{"n_layer": 17, "d_model": 192, "n_head": 6, "n_kv_head": 2, "head_dim": 32, "d_mlp": 256, "vocab_size": 2048, "activation": "swiglu", "norm": "rmsnorm", "norm_place": "pre", "norm_eps": 1e-05, "positions": "rope", "rope_base": 100000.0, "rope_fraction": 1.0, "qk_norm": false, "attn_scale": 0.177, "bias": "none", "tie_embeddings": false, "parallel_block": false, "init": "normal", "init_std_qkv": 0.015, "init_std_o": 0.0, "init_std_up": 0.015, "init_std_down": 0.0, "optimizer": "soap_variant", "lr": 0.00542, "lr_mult_qkv": 0.7, "beta1": 0.95, "beta2": 0.99, "lr_head": 0.00809, "warmup_steps": 200, "schedule": "wsd", "decay_fraction": 0.747, "decay_shape": "linear", "final_lr_fraction": 0.0, "batch_tokens": [32768, 65536, 131072], "seq_len": 768, "doc_mask": true, "train_tokens": 241900000, "steps": 3707, "dataset": "wikipedia_en"}
Each number is 128 + 24 x the weight over its row's rms, rounded and kept within 0 to 255. Layers, rows and columns count from 0. Numbers have three digits each. The size before them is the row's rms in percent of the matrix's.

# q: layer 2 attention query, 192x192, rms 0.155, rows 0-95, columns 96-191
# k: layer 2 attention key, 64x192, rms 0.157, rows 0-31, columns 96-191
# v: layer 2 attention value, 64x192, rms 0.148, rows 0-2, columns 96-191
# o: layer 2 attention output (transposed), 192x192, rms 0.226, rows 0-2,32-33,64-65, columns 96-191
q0 081:139099124185145115095124069149101153145149137127125147139110135134130135163135117151125080123146133141134138164158153116127131161124173125167134161121113112107111180144112135118131105149098130135115100104114154107135084121091100124151093143116093115139109180081145152084129115140098128131
q32 078:157110144134121109115164129140102124092167130174120126153159171113126150133119120124132159124094136133101166136141119093107196138111152100111121121093134153136165163160176132072131110122087117074146144115157136138162091116153150139131124157127128113163105126113112114109161106133159131129
q64 101:123134134132165166152154119101112114158143136125133162131115201131122119126174125120118101178154159132108148123135127087118167095087131133160130145111151102130116118153182101142107167131110160103173158127151081116144154169148159123117147080179138109145148100126108141139161118148144099139
k0 101:132157142107155124105176121138145085131154109150134121106111153148120088107117161130143113108138135156104150120147139123131130151121098147109107081108132129173131153097102158152106144125151075131130123158184131132121119163137094128160140134109113123122184075148110107126096133146117070103
q1 086:161104089123162113135195118148094101150133135162113124129120117130138089131133135078135152127120136174095138193120129101120127126096175130146106137173139093145097155100129117160140122185115126144162136159119133113153149118147111145127154163138117119179109151126128146107182155121118098130
q33 078:077109142126103107130163102146140135092156111183100125134127153129159084154142126107116117115159090119119116099126094120099194166083166106132119142169111138107124135121111106095167165161156140092119141104149117105144109147140139143108127117130142096123138092143161122127130110127125095122
q65 106:111135144122107161112161142110112122098112164144136125122170143131138064160124122167108119159123116160127123096132090094131145149155193164142137139125146134093110097114149116132122126162134140138139155175150124135049094107123081128104105135118112115131090132129106111107119083142104112125
k1 092:129131149110139093114178108114099132131127119129104126133105109123140148116077110130150095141132148159096136098126101130110107129142112108097104122148151145171163141077168141143097102115124147189137125111124089110165093168162171102141117143124116087122113156170132130113095111151148122100
q2 097:137113115131135150129122098159147157155131152117113177118112134148151117077087118125146141106073086127140127150119106127166131131162172093148132126120164152161126102151101116133134119119117103163141173146152119135167134148148138133163162110125156120106138155136095111110157153099137156165
q34 091:104127123092159193120106109139156125146097159101136119129096077143068135073143089113118114139141124135116101142154148108159121140167128132130110166123149109121130126117080120152118134090098144161133139190097113134128141150077086129128141124110137134137120160111143094150124176114142123135
q66 102:108091128157082137090143113125126136116124119146125101132162124120063117164171123110122130117130108116083106109091137163107126165083118107110143109157088141106129128144117164114140117143140134094114137063150116133117122095108104106140090109089169109117188135156134089162110104156141134098
k2 107:108125117076119115173144156098118152131104154127149125132111134123166172139130104114098124122116123108106162104124122126150147163133115195119119152135115162124124105145098114124148131085138160124112097103140112117119134128126162142117127130158178172148148081098141117095135153143139078160
q3 086:119128143140130108149160116165127110146170115113095138113112086123103120129145126187127110142179171157128106118130140142131187125119135155125162129067128139146125136116116124133138105119160155107100135135133122109105140101117127101134140098098131114161102144113133090146119129163110188164
q35 076:138140107189121081105097109129093128127159083129133113135121128186165163133114136133165144121154150144164152105101123159116122125059137134104125140127145154129131171147113139147171118136142127141158137133130115107163095113166143143160147096080120124163165089142134131139134080138141142106
q67 104:144139113128123121102126138132137112100135124143138096114106123112159101110116150143141075136138135167134156150169116077140132131102130151126125128094176160125114109094120126111117102137158131108155107109115133123073150158082108117153126169122152123102089127091126084155102130123081114121
k3 099:141094114135149160108148125148106143100099137146152136152131139140125105105161136110136127126085045117110130154153126132112110119073114086125093133109069135166106163143102136156099167118110142132069179104110075130109168108141108137124137099125133148109149081102120135126136145128179119131
q4 101:136112154122178136122126122161146111123074122120100137123099155114115120133158126095145096161172117096144166135109094097148105140138133116101155146112156128133121120115152101178129123149129102124107132105178144117073125121120086144105117095127135119129171132103135145123148039072178128113
q36 083:108129078113157103120119132110147067156115158125142102131145119129112122074145160145152145070111156126145172133139113142120104132120128126124094125100144114107186144129133108141141120127124124147166148134128129137121145118103113151157118125162146150101125169113128152131164106087086134174
q68 108:135146099142070104107090138159102134149142119123139146085128103128111112149128136090157127118093132128123130099163155125167095121122122108109129080143131190114130165152125131113123125121128151080122152113098125113122151153092102146137141077162141137136167115143167073131123064120137125137
k4 100:155123169097119151113107152111093111144085139133165094111152135141111129073090103120165111148107162137142090133104182147151105151168119130123167176109113099154150098119133119142163098126134144161105115115117112161109134130140124149105136151139139149149122105121108154151130143070179126138
q5 098:116106108089096061116113164128081099150137150146108131111134162081145097131123132090136119127138164165187099144142131122148109105135083163129160127134125094155110185135134113106120117128164124128122108152151129110098124165141069130107122122163058153149086135144148174131170145112121119128
q37 089:087144170142092118119147204148113136141113150169116108125133167126162124149138157116105128136099156130150132154123114134147128138112160109093130135147172117125172098121166117132136098159168089093123129112141111139083163154232133113136148162152114130133133095142106131137084106149129128140
q69 112:145141123157088153159145170121106139155148150127151148158165092137125149145123126165111115157118140118113152090131138114087156127123153149124152139105132128106120112147171091146108141125136119136125163106119138066121083091110097151136100141098096112123167151153119134074148123143125081130
k5 091:142099121139104135135131132175129102165159096147148109139140095142098137100132115087127104146079075124101135161099096152158122109134104149128137130105111163118093121102157102120100134095095102149159135086105132114175136110148090144103113147100096159114115123111124153176135174150100130132
q6 093:134138142102098137121114153149151150153130184102139131116123124098118135130102133093137161150144131129162123076114133183148110141144123123167121114129090136138116105157148142112139145151168104126114175185100131093139110126106122117113107131146120142110141081150133109105129141144112112205
q38 094:170117125103135181131171113097131102138094137137136134122085099105120111135108118162140130096130143141108116100134166151154129146115116088114114081153163142143132138163138095155149101117161103152095136139124091138095120161135105138139113109144121148106136178145084137132097083094135125141
q70 108:149129130162148131133135163133138142144137125093148135092136095205147118143105110137137135121105118132132113086118157131136059134123103168091085146135111105145148103122073128099145123137148113115146156112118113076140104115152116092109135137136165111100109108165108125063136139137143136166
k6 111:118107149113143142086135111133081145143158138164130096173104111135093125139175143133150119115158148142143092143150122104125127133162127093114122099148134126160109169166102102156100146086159155150130121140133142151116122101166125082125182155147119101108121117130129100154106157137124133129
q7 087:144125130117145106098120109139119127199148143105112110102132133133110165096138136166103179104106134142120129133123182157176122109139126123122141131080151175151147082151125104112122152136130146135137158086129123154123165159149147142117154135070149118093098169125125107141120143120123120154
q39 080:104108085081108151094121090150134110137144144128150139113107117128108100100083117131126135122156137171103094133142149140122123150144099193144133138155100129149149131142094145129169143116095149182122106144113138116142100114051123147134126143115136135077121167113118125146143147102135142094
q71 099:116110122131116135078110124118129142134120100118126106112127075101136126101133135120112113105137132135170155149067126151157107085125138129085098151111094139139094125139135117147144135096133119144104131111111130148171137126110096102128079115127177124131085137128112109129140181107135131118
k7 106:172148131092132113134103169118120100136116097155104122119155096147126149120133101094124141121127128138116100080098136154114125156088125178114097127152143092138147140137166101104130098122154112089136119109107103147154128144110135150128110112131163097145150157134127124158160088154168141081
q8 099:111175136142147138137097174164110064146075138098122098097097191143096164142118146144155095099124143138086160149140150150135143106135167121138122159134127091121120137150114131140152131093142081139142108135128155119124147103144125083153127154144159112131165107090154077121102114138126145127
q40 094:139138136082138158190119118101109106095083138103147140114098117112163184086146109170131119112157151129155175122139117134129125112141186128145120105115095138136140154136122130119132119120096161148122170147112138131144116094072146123078133132153112121089162135121120157149156169133140117172
q72 115:114120137187144116092113117148120118135092118156112106100164128117112141121096140116135094153151115115112129101124138139161116130090144155113097150163104131117136083109115134136179112096093145126128114112106103127118119138158138128154133179162116111147108060109176162130169071123189133117
k8 108:145127095105085134100133081106130157129175117121124166140142141145106137143163123142100118117071108078127122159104101103134153132148095124134153148137079153120142104133157075137142100154106146116154127168124125162141104112115099122150160111140147133122147151126085088146116133169144104111
q9 115:112131163140137138133130105143123134113160122115120128128109077126114162151088069080107119157106108126099138120155117136124155108107144163149079115117102166109115078054103127161134136130092158172187103123131132114108112129150092115144130088132109158129138123102129125148118124134142158117
q41 098:124121140114124125120134116102112091136104125145144146144159179151134161126173110167115112088108165131107106105128102140160097132101087119133143123118084097140121163104151139160125130097172157110130145096135128108144101123132117109142161143116141139134097093106161140160095177141145175105
q73 116:115142161135122159108097110097120126136143160141135169111130104122111140171140181131099158124139128156197125116134139126098121135114166104138111094101091101111118107148110133107134120131127135131085106141128114108108072157110110155088143126109126105125156121159159119115155110147105155127
k9 110:161122143149150165122151130118137120112096120129076116104097135165138090116076146177095126139145157134130112110128118174157157129125098142137078154127176120147154125136097129114127160116116170135135167141092116135181125112107130119170128114114141102150103141157089110072132103119174083127
q10 108:151132046076104153100122115153109114076091141167121143158077112115162171129133106138136129111105156125151106145149129120117142114118109118124152129108156130116130145144118177095112145147133143136128154145122133135145131158155139125135120121124156146166111116127119171104094123103145109118
q42 097:112128117121151145152141140157151131132151164136181128154116115081153158129113149119136156151158125144140146136146176090087144073113100109156129118140110120162053119117110119119133172147109129142119155123130125165156129181133150112140152115139138111092147168120084115130120133137127145119
q74 117:152137106124150179113114084134152118142107086105118155124113141145097107104126117127143115131135097108172118153103121109124103133120142094122107111128136169158156138148149136111138096140134152133127120116119106113144140133180143155117118095101147162133109091104118142147130089123128119102
k10 108:129160128134135097175105158129109194122142116151118078131141139148123079146113178112069150109083102163101147135150106076117064131137109129101131129110118153147122080123127145129112134126141136149133118106134106105103107131109115107114145126128117132097117119143144115124110080162149114095
q11 104:121123123144119126121090148094121122118132139155079142093160152116126171088143140143129138146195102127147163142167085136142133110094133152112122116137109079124157108100113101090139135116118152118132121153114088145167136131132138116147152118141158089138128165118084136142094139131132151147
q43 094:147131086112110089125117138149145133115104127117116127143101154115119161117133066156128162156143164133127160110131130169159136140150148100148134142169105163145134120111132119148147116112147140101137086114140101164111174133131102161106167141151130151114159149155121131164099138157097150140
q75 120:145071147071162138141117112134121101127136161122116088147126096138164140113125109141096118087125122119126120111081111101091121126091138107120136112152158120130149130115139127172128106166130151157124097111142139144096114091118054121126145124131108104110138154138105098105191114130147140101
k11 114:126126135147131130118180096134123117111160087125122123176128162135105133098095130084145109116125121133147108113133130068129129139148114129129099141096124131156140147121126114126106116140122081149120165124140152100160167116156137136158117130111113098122146095161131112142088118130127123107
q12 108:122098146157123106137139091119130097119122123151116133136129123121135141152130104139110112127133115133125177146109115136131165134102141152127138135069145118108170094145143153108147119123116135122142120117137136093147112152145156107145089123131116155145152117116146117169162160161100103129
q44 104:164117124105140142097149199137129165160116154142160116163103107090150129165138144201130095124087133097130141143112098107119138162128121114116137117104103119129132135091147167134091096118092115131157111200092111130099137171134117147112137119105126108138126126156120136096112168168147134123
q76 115:155170118126114148120107096116086154097103132145164164168160159173158146109086102104146120120118142090107175150108125105154135104162133113146148143122109107133148167156154117132094112108123154147153100082163139111099140110112096107151113120094095150159095143115145144119101114131103116103
k12 109:145169114145126152131094152147140144180154119097108122153088146106116113121163123130127171131107129086114106146117108092164142132100096126136118089125122107149143113139133142117176130139134106108088129168088144116153129107161150126078171175092154087153125112124128129106115120132150111119
q13 108:144137161131158091097093131155123156112141125145103110126159143115171121107093126109135100135181145141110139110173140162107145131144170106135099144109122147116120137101097069085113115157113099127170134132115101137144114135129081082088101141169124135112135067131156108130135095117101103119
q45 114:136146136174094150129127177185099161134152087127142135080110123135127144094101136114075161140177125154118125149158119156155131098104058130144119138118128139123104113070104086140159118140149132097129161138123142101152112149151136111106151126113125115100114109095127099117126099137133130163
q77 109:100132133137104106162133118132150108126126132071120184129118106100095088111147101108116086137090133095118115131118100108110107114132135117102112122094144125127108139174170139113132170139150145082137150113111122107100126117100120117094127091180084133132159126154081109074124180164120118147
k13 104:117098118128101158119116151122104140177101121159125112165184138198115133119137109115161128140131115112128086171162148128132131067122155126120125145156109105126147156115123115145114080131136122157090107126149144103150143145125131173130129098161114104110124132084134089155123067109163113166
q14 101:196166148160105107137092147096085120154169098104122133134114096135080182141094197165123156085109119117143108160127119110080104151098141146115143140117124151115157160099146128121136114111118123126095155145158109106135131143147103117106116117115111126133161127097120156135092132166105123165
q46 100:108100125159128138127160137140107130181111114116127128133109088183116146106144169115114131107102084106188150146119139095156172173149121186129147121144137107139115104104096118113180132119160148118138131111149177084107129124101142123133092161103095137118114146182103109117091113116102139132
q78 118:168110142158110144093130124090148173112132099132160130106175156159141163137098100121141117126125075118096093091104135164162098143082140130123112159145125162106157107159164127159117163176159124160078119124107146142199127105097132114090146155115131112129121123129132179124146113138169128078
k14 102:131112154120116112121135105099135155106123134158164111127086107088126167099063071149096090146149092115120138149112120132102144133117131102122167107109099088144171058117131133122119152103145120128164117103136161126126094083148132161103143131154111141148128114114106134120128122096115119177
q15 107:124062161127116151124139138105133101115148134136167123115124119139106120112170138134113105096068122116101147115165106155112125164154149153123121094122092090119104128101142118155144111139063169128112104160140187120156116103107102149138138125119181184157114101108137103118162151140129119132
q47 101:140128123154122156116118128114115111144128121112129138102136113135137136141125119131121147067108125106099163156093126104145088115085155114110170131141156123119137114146145163128166121160096102112107140132170154131155109145143092102174127197117152103156141152143102105130096088079124116141
q79 119:150103103100142098148139114152114088170106099115177126111129075118143144102105143129130099154122146141115147108168137114129156150143142084130093121135142183129137127168138092135150103144114146113131080086114102171091142146064178143089095142133149132127132155097147125122136116169131116184
k15 103:082127103128124112163126103119124173150132120132120120144170127136092098127135162101156114125134153106111126095140137129123150104099105067147150140114117099155092138099141142111136130118128086165101149069141176122120129134132126142131126142145123128113154086143163131123135082115148107139
q16 093:130127120142142172165138132150131137105141148097105115139150111152111138109133119172147155114127125135134159132155091119163130102168118114106131163156141169120183069124102096104141108092119114128130156140113122154159149073113143145124141131136140146109152100126144114114059143129122152120
q48 098:144138128157166139118111098109145147128102092099152160101076110101081131118122099162133117146153127160134117121133177141152104129158148131139132169133084110119114148144123154116150109122182157149134154081125148146098131121091071135155111080120123137152130135078145141178089114145120131150
q80 102:146090111122125133127092110129136144105099088116110119125125080100119124128149105163112138094126142136151109128110093159106128122120137090072124110109113146142182058118138138109113103132155130132090107123084139164139137100110143113121089118152154113109148148137140127113136122113161146129
k16 082:100148115148130150142120149124121153175112150160206135127117162157130163151178158106106141138133138129128125172105175117115150082079117129165129148138115143091109175175137121116154147113154158064146143110155164133094106129102129122169127105152154132150146133117136113158153121122114109121
q17 097:118143110123119173132147157144153133125109153135138093124163130103112123147135148127140136136162102084099132099145146124077147116099137150096111140145107123116099089095131122145111131105108133109127123095132149157119111105158197152116134147134150072086179124109122133145109113131147148145
q49 078:142097152073166170144149128100158143117109129114131169098114115154102133104123110127174096131132096126114150126146142176144147108166139152099123131108141130111177126112111131088109147166150165135131133106080142138093156106106164146163137139142126135112138169105113136119141113115136104153
q81 090:119108110124112168120108129132134138086152135080126096171107101112110111136100132127103180072119090110156094167123116128114116130158157126106126163161145156111122149105095134126131109127155108122115138093130171147116117078160119133152169100100159140124138118088131140140160086143135174141
k17 089:126130121131167107131119107148169075130108156126074163093125111072147130156141129119133115151129136144155143112171135125172113129145132147153115123141113144126153124122119130138121129127073111149152109137167075116095144135146105125121082111153139163122120123148103126122131111146135145189
q18 095:130142118113116166114162120146127116178131122138133103140136140145110139119112100098181088146131084162113097142082176139159113138140130163124083164134110115141144135161089103176120126147133096169134124136134110094133161144157126138135139120171113108217114156113164137114130165108118087136
q50 091:105155142083137153132155136139139129085156149127154104090145144120161142156145117120139091126159179136112110124104095103142120114133156120110148107147082157124120169123071151146132149166153084115127117121093093131195109134120102107108177119137127114152135093136135128159169173085111096132
q82 095:156175162137137099083142139151079108114101140150160153127146148106137098163139111154149089180130103122129144120154111187125134130131144118187105173116133096152133127155147142127129143116133128111157101155158086085105084134179113138090152117128141144131037118109110097144114149129111146172
k18 098:170131140069154074119104144150138111146176106143085100128147096131121126092122153120063114134117157151143155115166098151117157094168080152114126082150113139143096147086136125110092138135107091128122147127156156131151108137115110142113069132130146083115116107137140152135139096143112165141
q19 091:145143137111088122121102113142129115136157104121144146116109115155164108180111085085129119141136141168137100146126178142166139131146134122178142112130130118162105189168124160155130138158134128140137117156112088113139077141107117110156158154115099181120112110137121137136145147112070133106
q51 078:197145156161079088096126136145142145131173088167145129139163150111157121157152128092116099105133152128147092139099104117140115157058119116139122120148100165142118164105148117139128117160151097124127147106185155112115117127118171065124141160149152108134115084158124154108133128154154134074
q83 102:080130165131106135158174131110149127115156133130135125108132194165155126110149108129170094191118123164089126122084156134148168148131126178130120145128151118127153151148123085130124103111107113123130168129142100108155161164115114114118102152149080096119089131138103135097134107113148094097
k19 099:146094149128139163147133118116077119133162109127119138157150111187049180109126110131138116150148146118132081098126165113116114163132146103116135151107114128161125120133132116109102128120165121153140094121112134118126120140111143115168155134111093107114129153124173148123093155111123117131
q20 096:127068101127145155164109128128147111113131128112081161093120137144137120174155159135195169123148144107170098149120151112128124121151146144121170120131151135131104135098076100105107121122139112090122121121112105141086159145136163148144174116095148098122125118127162074130110147179149113126
q52 091:107104134133115107127145142155147095142119160100145140104118121129163129126125093149143087157146113124121157150097188131154119112108142130101118116104136131094125123120151126071119131163111129163152118094116148106121181112158124096121145124100113146137098167149102113169075104126141124152
q84 096:119106095138172127122129110089143121106125118108088160129134131166101155104128109116125124125124119133106119146117117125102151153105143100099120103134123132118121118109131077179115127107142120115138140083099141149108141117074148152171066114084176092104135173113113126102143179084138141105
k20 103:107131124195144117144127161091135098154103135145118143108116141111131151179122109150056147144138122147159123136085136116161116097165145166131150147125117103095130125114094153154107156125104144121136099173113098107096159114122105124106119111139114122131115169055115104105167104149095178142
q21 084:143124136100164146132148073104126149099171102130119139127129143109128101074105105132109143111149142168097165118131139074080173115115151127113134105115120068142081175097151110129151153084112155120113106117122119129126107118144122147111165111186137089124119149120112118160157119189158167113
q53 091:106094129140127130160119156093127171166104127132153117124131150092119107138118137126122131166140138110119165088160157116112116102142147116120177116122132096088150095087124155156119127123105166135121109130051135157101155150143114156157183150142098126146117160123120107164139115101107101158
q85 097:125116152143153116130148098119098117132139114168077089144116135131119147137125140135141189129160141140126100158137120132122092130132124085115144141103139130132106121116130134138115107168159164100130097119159153119084152111130118130161097115124144138127168161093120140106178127175147105139
k21 108:147101120132134103122104117133123137167085156084093135123125098100155140120175134155168133130135124092165113119152099128147141103110135100159119159146118156101153113157136090118166083097095176116103095109131115130131170106103122139095120092120114153102119124126146130096135116112099158158
q22 103:124143135134124131108109099118080128158152132158132123115098137153139118141161119121137149105154135164088127157118139138137129129113095132135095098114149088164125162143121079158116110130101142151138134100158099123112117116136104101113108113127117104143125119120119107174114138143108123068
q54 094:100099156166146117134163157144123107121167121148163080106109190136134111118132175098122139126091130141124132146108107133120145099151093170148096133151109130145169128131129119114123141134139133110152171127144123112153114123098123094106184123136114137107089103144111126140121132099101153113
q86 115:123132141136112151115134088073085135154145100121069097131156138118145091084140125140166129163146143161100113083149095151125137122155132144139157161091152090143101149121187085179124105122128142150129122175107123124138155123086102119151094130148107103125142140111126133142141136113140112137
k22 103:154176145114200132131152112100169150064147162137138144154138131146141132140138093107151120122140129101123136097125144123113128162118134142105138155138118125099142122142135155150092164106146096124105178116135078107145141138158129105165104128125160105131134093125142130110107120123085127136
q23 088:111119149123151137123073141128110110157145131139093106131113151142148144113093127077129117149110161155093136132159169163146114108125126130112124119108147091146120131119104103135121155080142122098147119160152128105120110143141123106106119154127105115153113165147118157124167156113099102084
q55 083:130121170164128123161126135144105117146175134126115126117170155181167149126142143096100109130116141111106146091099118117153123118105149129080157115146114111147148145099101134132076132082128124071104145087159155101134088124133158097128098125124101099167169135150132148161148129149100113096
q87 091:115113133148129105115144126143096131168106125187144131166114065140145116148124148129127100170182126141101161116101132122122175127144148169159128104107128148129111146145159128113099130136100120153130154126131142117166117146149071127133135138123055110145130087104171162130118139141152089096
k23 115:086125117210122128167177096112093143122137123143124141135136109105134103120154115104114131132145149124173107131143127128110097148144084136125112112117116145177118128144125138158077111127138132139198141122143129126125134111107157118139127084125112092170117161161134097159148130123164121078
q24 102:121141123136145133162160139096166154105155129148100135161151126142107109124099130114127167130102101132105139123091143156085155119231113110173130095141135114109154112146110114148114089121131143113119142138141123135106131121124173114141124121115123093125131078133155118093120129136137166132
q56 099:111082157139149132115150101142138120193107154112159171142121089148110135123132174139124140107132066129144118100094156092114130133132122197101109122110113098132127119124151136155120128109109150170125116113108131086099151124086088143114081103118130124122088168145121104161149147125124128089
q88 122:170162118099098067142107112143130120114132101126106133115113117105119134146181165144114170126154156166115148126129103108131130140125128105102090144128127080163153088098123154141144145154144124098133120104126148111156179052119127149140112155128139113144135159148101138130095088128146170090
k24 107:099087117193161120165110122155123137102156121133117155093127110123106154085082112140115111098149146097100144117133162127119124147159143142114162106142133150126127119120122105146101160129127108179161129151131147108141118168114155070136173135132146115104124099145103132142135134076114149117
q25 107:129132143155159120123091130112124114160094191133130141133174155149112110159125160111165126139123074125155130105107122109117117132154089124127128131097147123104142142131124108138139111105121081111142145109131100127110158122085116159149131168100137107140092160117111120172155128128145114091
q57 103:109132092152168128124127148096099155111096118136102130127124174137075167166163101150163154139119080165119172107121145105068128111165154151154115097100117121141106116127114130116118157142112152124159134136129139137168131122127158112156140096129102116084124113136119124114113161145134134108
q89 113:139096127090164178142105107155156100110141101146124107095122113094117092131150139130129145141105144130135143062135159103054091166110140163110134107154134148109128137094152098113162160159109118151093131116120119152136119135162100115147127095167131142128078131146108107113143144139133126109
k25 102:139205085099098160132157127176123144087120113110161125143163146143143103116117114124137103134116147147130148133148071129134112076097118109127129111064134094091151130110136122147123113110161095146140114135149115182134126150145135082128173115128113149118147147137129096119104114128159130178
q26 098:148119130172124122181166100131109123123119131179136135118114094130115176111135098162152125157111168141142159171127153139128142149100081130124093110152169099151123138104151085136130086140126146143142136104091100151108142092119138123182142108121142148144108115117115114155134161079130119081
q58 103:134116118128117149145149105137136125161098128140126092159135127151108150154167120148093118158138129136152130102107123141097101117109105073168141118140149132132162151146127140115118128152164112159138124152129128108086153102164121128171118125093155164116097103107144143147116153108116107136
q90 127:140131147113121160113147158141147135154102074124165119141106167131109182140147159114174110099102108105088110122114082125120172150118156093134103088080124113136158100114128123133128170093124152104152130144124149140125137140118103149097094112162129150124116142136166129147087127108115120144
k26 113:181128097174129135122108140123115123110132110143125120097126158114146097131107106134129119100135157132126142155117148129100102139139135135092146168190078148111100118117166127108149130124139098120095130118150118149139090138127144109105157161101137156149093088117097152129170174157140096139
q27 105:117158075118103147106112113102136118101084155127051156112099139123123129124119156123164105123127096138156153081111094121188174131136102150087146160123133143118111139119083143106162119120126126137157129105122120147124120153137156141129153126124152114091141120107157121117147097131105160142
q59 108:097135148111172150141119114099156138139088137107079173114183094135119115150171113123133131129138137126143168125147089135142137163138190087137118153122123129106172123122162140094109142120160128181145122136103114098084149112146131152092111155115146122150149116146129140112185129120123099105
q91 115:129159142132124070118149155167156150120104140166105097171132178121100125118109136128175182108123118106135080107175134154149120107127127102139129149143097145138089134160105130097134153106114093100103119114122135127116119115098112139158116108144120164101157143155145118125152171127164127161
k27 107:170133136093110125132154134175070141148144149123108133131118118146108167144111147154138102140125150126093122146146146159108115122134117121129130135129149128157136131095126185187129090120143090131106143171145109138140134133138156101122110143116089140142162113147160179125135153098104162075
q28 113:149090143111122112115122164124118147136134089111150133186114145107120117117096133128113131128129120105145110110128086131081146164145129149143140128102111141162146122132122159173132097103139127150098107102116133131169161170179139137115143142130132170133158181080131097191119148103117120108
q60 099:109145159116126152123124134170145141132129119088153123094161098157155137147141120107109089156178111129137121126120126092128100111114103159094151117137128103146136083098154117164157108113119150126156151136117095166120132122119089103114182102120084098062175107111152148100152127143111140117
q92 110:140123091155110124092129154102135117126104109146160122127134114152096156139134174124123152126117127182119119148107118114132143105142124103114155122117090130112131142106103145107142119131160120163155066112165147159132123131147126086145134169156127174128161089119138113150129181172111140115
k28 110:087125134116142141142060169123109096104143163134113127168115123113157107117136135100142096143131163097144159105114148128128125122144121092158085112146097174141094113139152148118092097155138150120155149162136117105117122115138089136123108123093139140135122130131125155126141142098154136124
q29 096:149131108129099142133171122143090153119151159145155096134084116147097089098157137145159135146134129112148108140144098125163156142119107095112150107096163102149134132148120143112117148122119138165117167142131154089167168154120141136113129087089100146131158140127174149123151143109153148119
q61 087:131153140157121124134146061107111123152184120119124103105101146111117095140111082140122119160102174103111137121128144083094163129086139103076112129151148116157146132133178146140107186128154073121148163127110144116125120143155144122131129166089125122128152141142134157181128117147090147152
q93 111:169128135127171148115133134154108120170152115165162107133139157120081088122137121179089101150131128112122110147111120092075118120130152137113076126116143084164114114149160138164144135123112078143142138119126134098104123141108158140085145173128080103124109129159131123083192122144118117119
k29 113:119115103139128073137078135106125149158073117129114125122177146107153160155118149103103128090121126096149140119123128079137133116140156146150124153144135127089134110140133110143189106106111130100127116160118114147107162103119125125099117109168175157114149094124101107108145106117160178123
q30 113:134113110140130143146129127112122088136155113154161106131125140127152129101102104131167121129138137120129148076174134110112169148104115063142126103103138115142147145131168079117122130105115113138104106100149096148088132133136163132144176139100124105144127166119097178132119105121117144139
q62 101:173091110113130119139151119171131147122117115110114140134141165137133146152078086105102126150145129119110136116065108086114151115121142147180162081157172081139120143130128146130105154146163153101139139149089176099140144091146128153128149135120111173131188129124141095121129135126141100143
q94 104:127154114130132135131111136122162134150157097122163114107153120078151127166136108156133167149162124135136134112135093112091115105156138141149141087170107139124093142174131155139140125168124112141112144135106150105126110118136141124111114159132115129193083131132115143123112133150111119123
k30 106:154120074148132116071194137125113111136095115097116145149163133108130050132133110089100107129140155152134169080155105169095149132115130148120095152132101145103133121126140147109184136134128148146156114139130107136095137117142142133186109106125167124136119126155151118121170119184117158107
q31 101:105108163124107162128118108112138130127118155130107099150127147113143140136128131155134120139161147120116144095096133128120129089146130104143124100109139126155116130160102081164103103159136110114119157163142151134106119130091138105173097103112103147169144122140164121141134152125094120132
q63 099:155103094090152185122148121139128157134154150130123091143106153132120122114140176132158143170133141116127134138117137153107136124131089141124115157103137163151135130123123102158107103168117121061118135135124122078126104119075137121156158146129165116121140132156121104156092123122153092107
q95 118:134155115128142177069132129129170110120145171150139188131165145095137118148130159113121125152092097136138134119152146150122141130155132164163104141161115136128148128145132140100136124129158091135130124150161118097101139108160089139106158140135178106163135117126141168117129123102125144125
k31 106:126129084101111105151092119187119118109126127110163096121112137148107168150122096138099133141126160134105146108125080112195155163066126141151113147133118120136100103103128085085120142162129115111120108116085168163154135131151116071163161135125157149116094131165089144151144122101140123169
v0 102:121118145143088166132115138045133117088143121105096107098112134123111137150139129148117126097106159145134112124123142133158164140069115144118115104149136152120104154105147155123111126121160097106125151089145081166106119127170147123133096130122132136130114122150112131146121143153073109108
o0 101:133132155131147195125120125139125075131106123111157109096147137140154186108135132139141149096180194141077127101153062107119120165101130155150085135102135124105143175153138134113131106124140109119119163120181131123156106144115120110154120130120116126117145154152087106146139108158107157153
o32 102:151127133144090096121120104123142154107145128138143112155088131082101151135111141130118112120132145135175100133128132121140112148167131076139123151103093122132106145138158121103153129103082157094130121157105090106126116146113133144126139109152106117118179148142137111115109137125130093092
o64 108:160125098129155109099163160121129127097149092142125168157173118114097090118099104116105130136078096102117136129138145128109106110142144128131155118168136108140127125097130110164093142140170094145096095120107118113138117103108102110122112126082144129108074048110146112096132138087140115176
v1 098:150170156142102128174128158168156068128161102081105126142117137122172116116132116122122117092131160149130141110115097162133109145175112141147147120134156121074134068105104121163130097165116129128108111137171123129136128097092121089100114172081106158112144144148108132122110129130139095175
o1 108:143136120145117107102114165137127150127135126110147143141114098127127123126095130094122101160120094156118170128139139153158134134112135098136112156090145123094124136115116170121142123119144118122187099096138142110150102141171129073094128077144074067155128150115129126109160072116101170124
o33 101:145143107146158139157136096123114108129143134139132106169123133151131105125174166139149141129121123120112150130139094108135087126123129145144115122124136125133125138155135065120111090161117132111122168131120116092103147159135102144163135138136113126124097159122139130155155105176190096160
o65 108:125091127103144132107129077148075122141124145097136142115141121095113143139171113145155138088131192103131101124138141105128125120161145108089128119156122134164158131136117152141147150149123140132136140187105126147135138079098154180085109155099142124089094134162112137095107164100121118149
v2 101:176124151160119165102110117160130173172133141101079158119116186102133108145150153107128111092129115104133142123140133123123122133111137194116134113175122066154160089075090119089098133140110130160074142135134108126134133120092153104095128106124138111125119109166145137138146110146106099133
o2 107:130117142147160125125100125131159137107146104132117130093138124151109112099155113112134117071127101113125139073147088112177118122137112104129119130136144110092123117156141133152110150148133124097098131114107149109135124139114176169132132165140093136121145138121099147136168109112084157095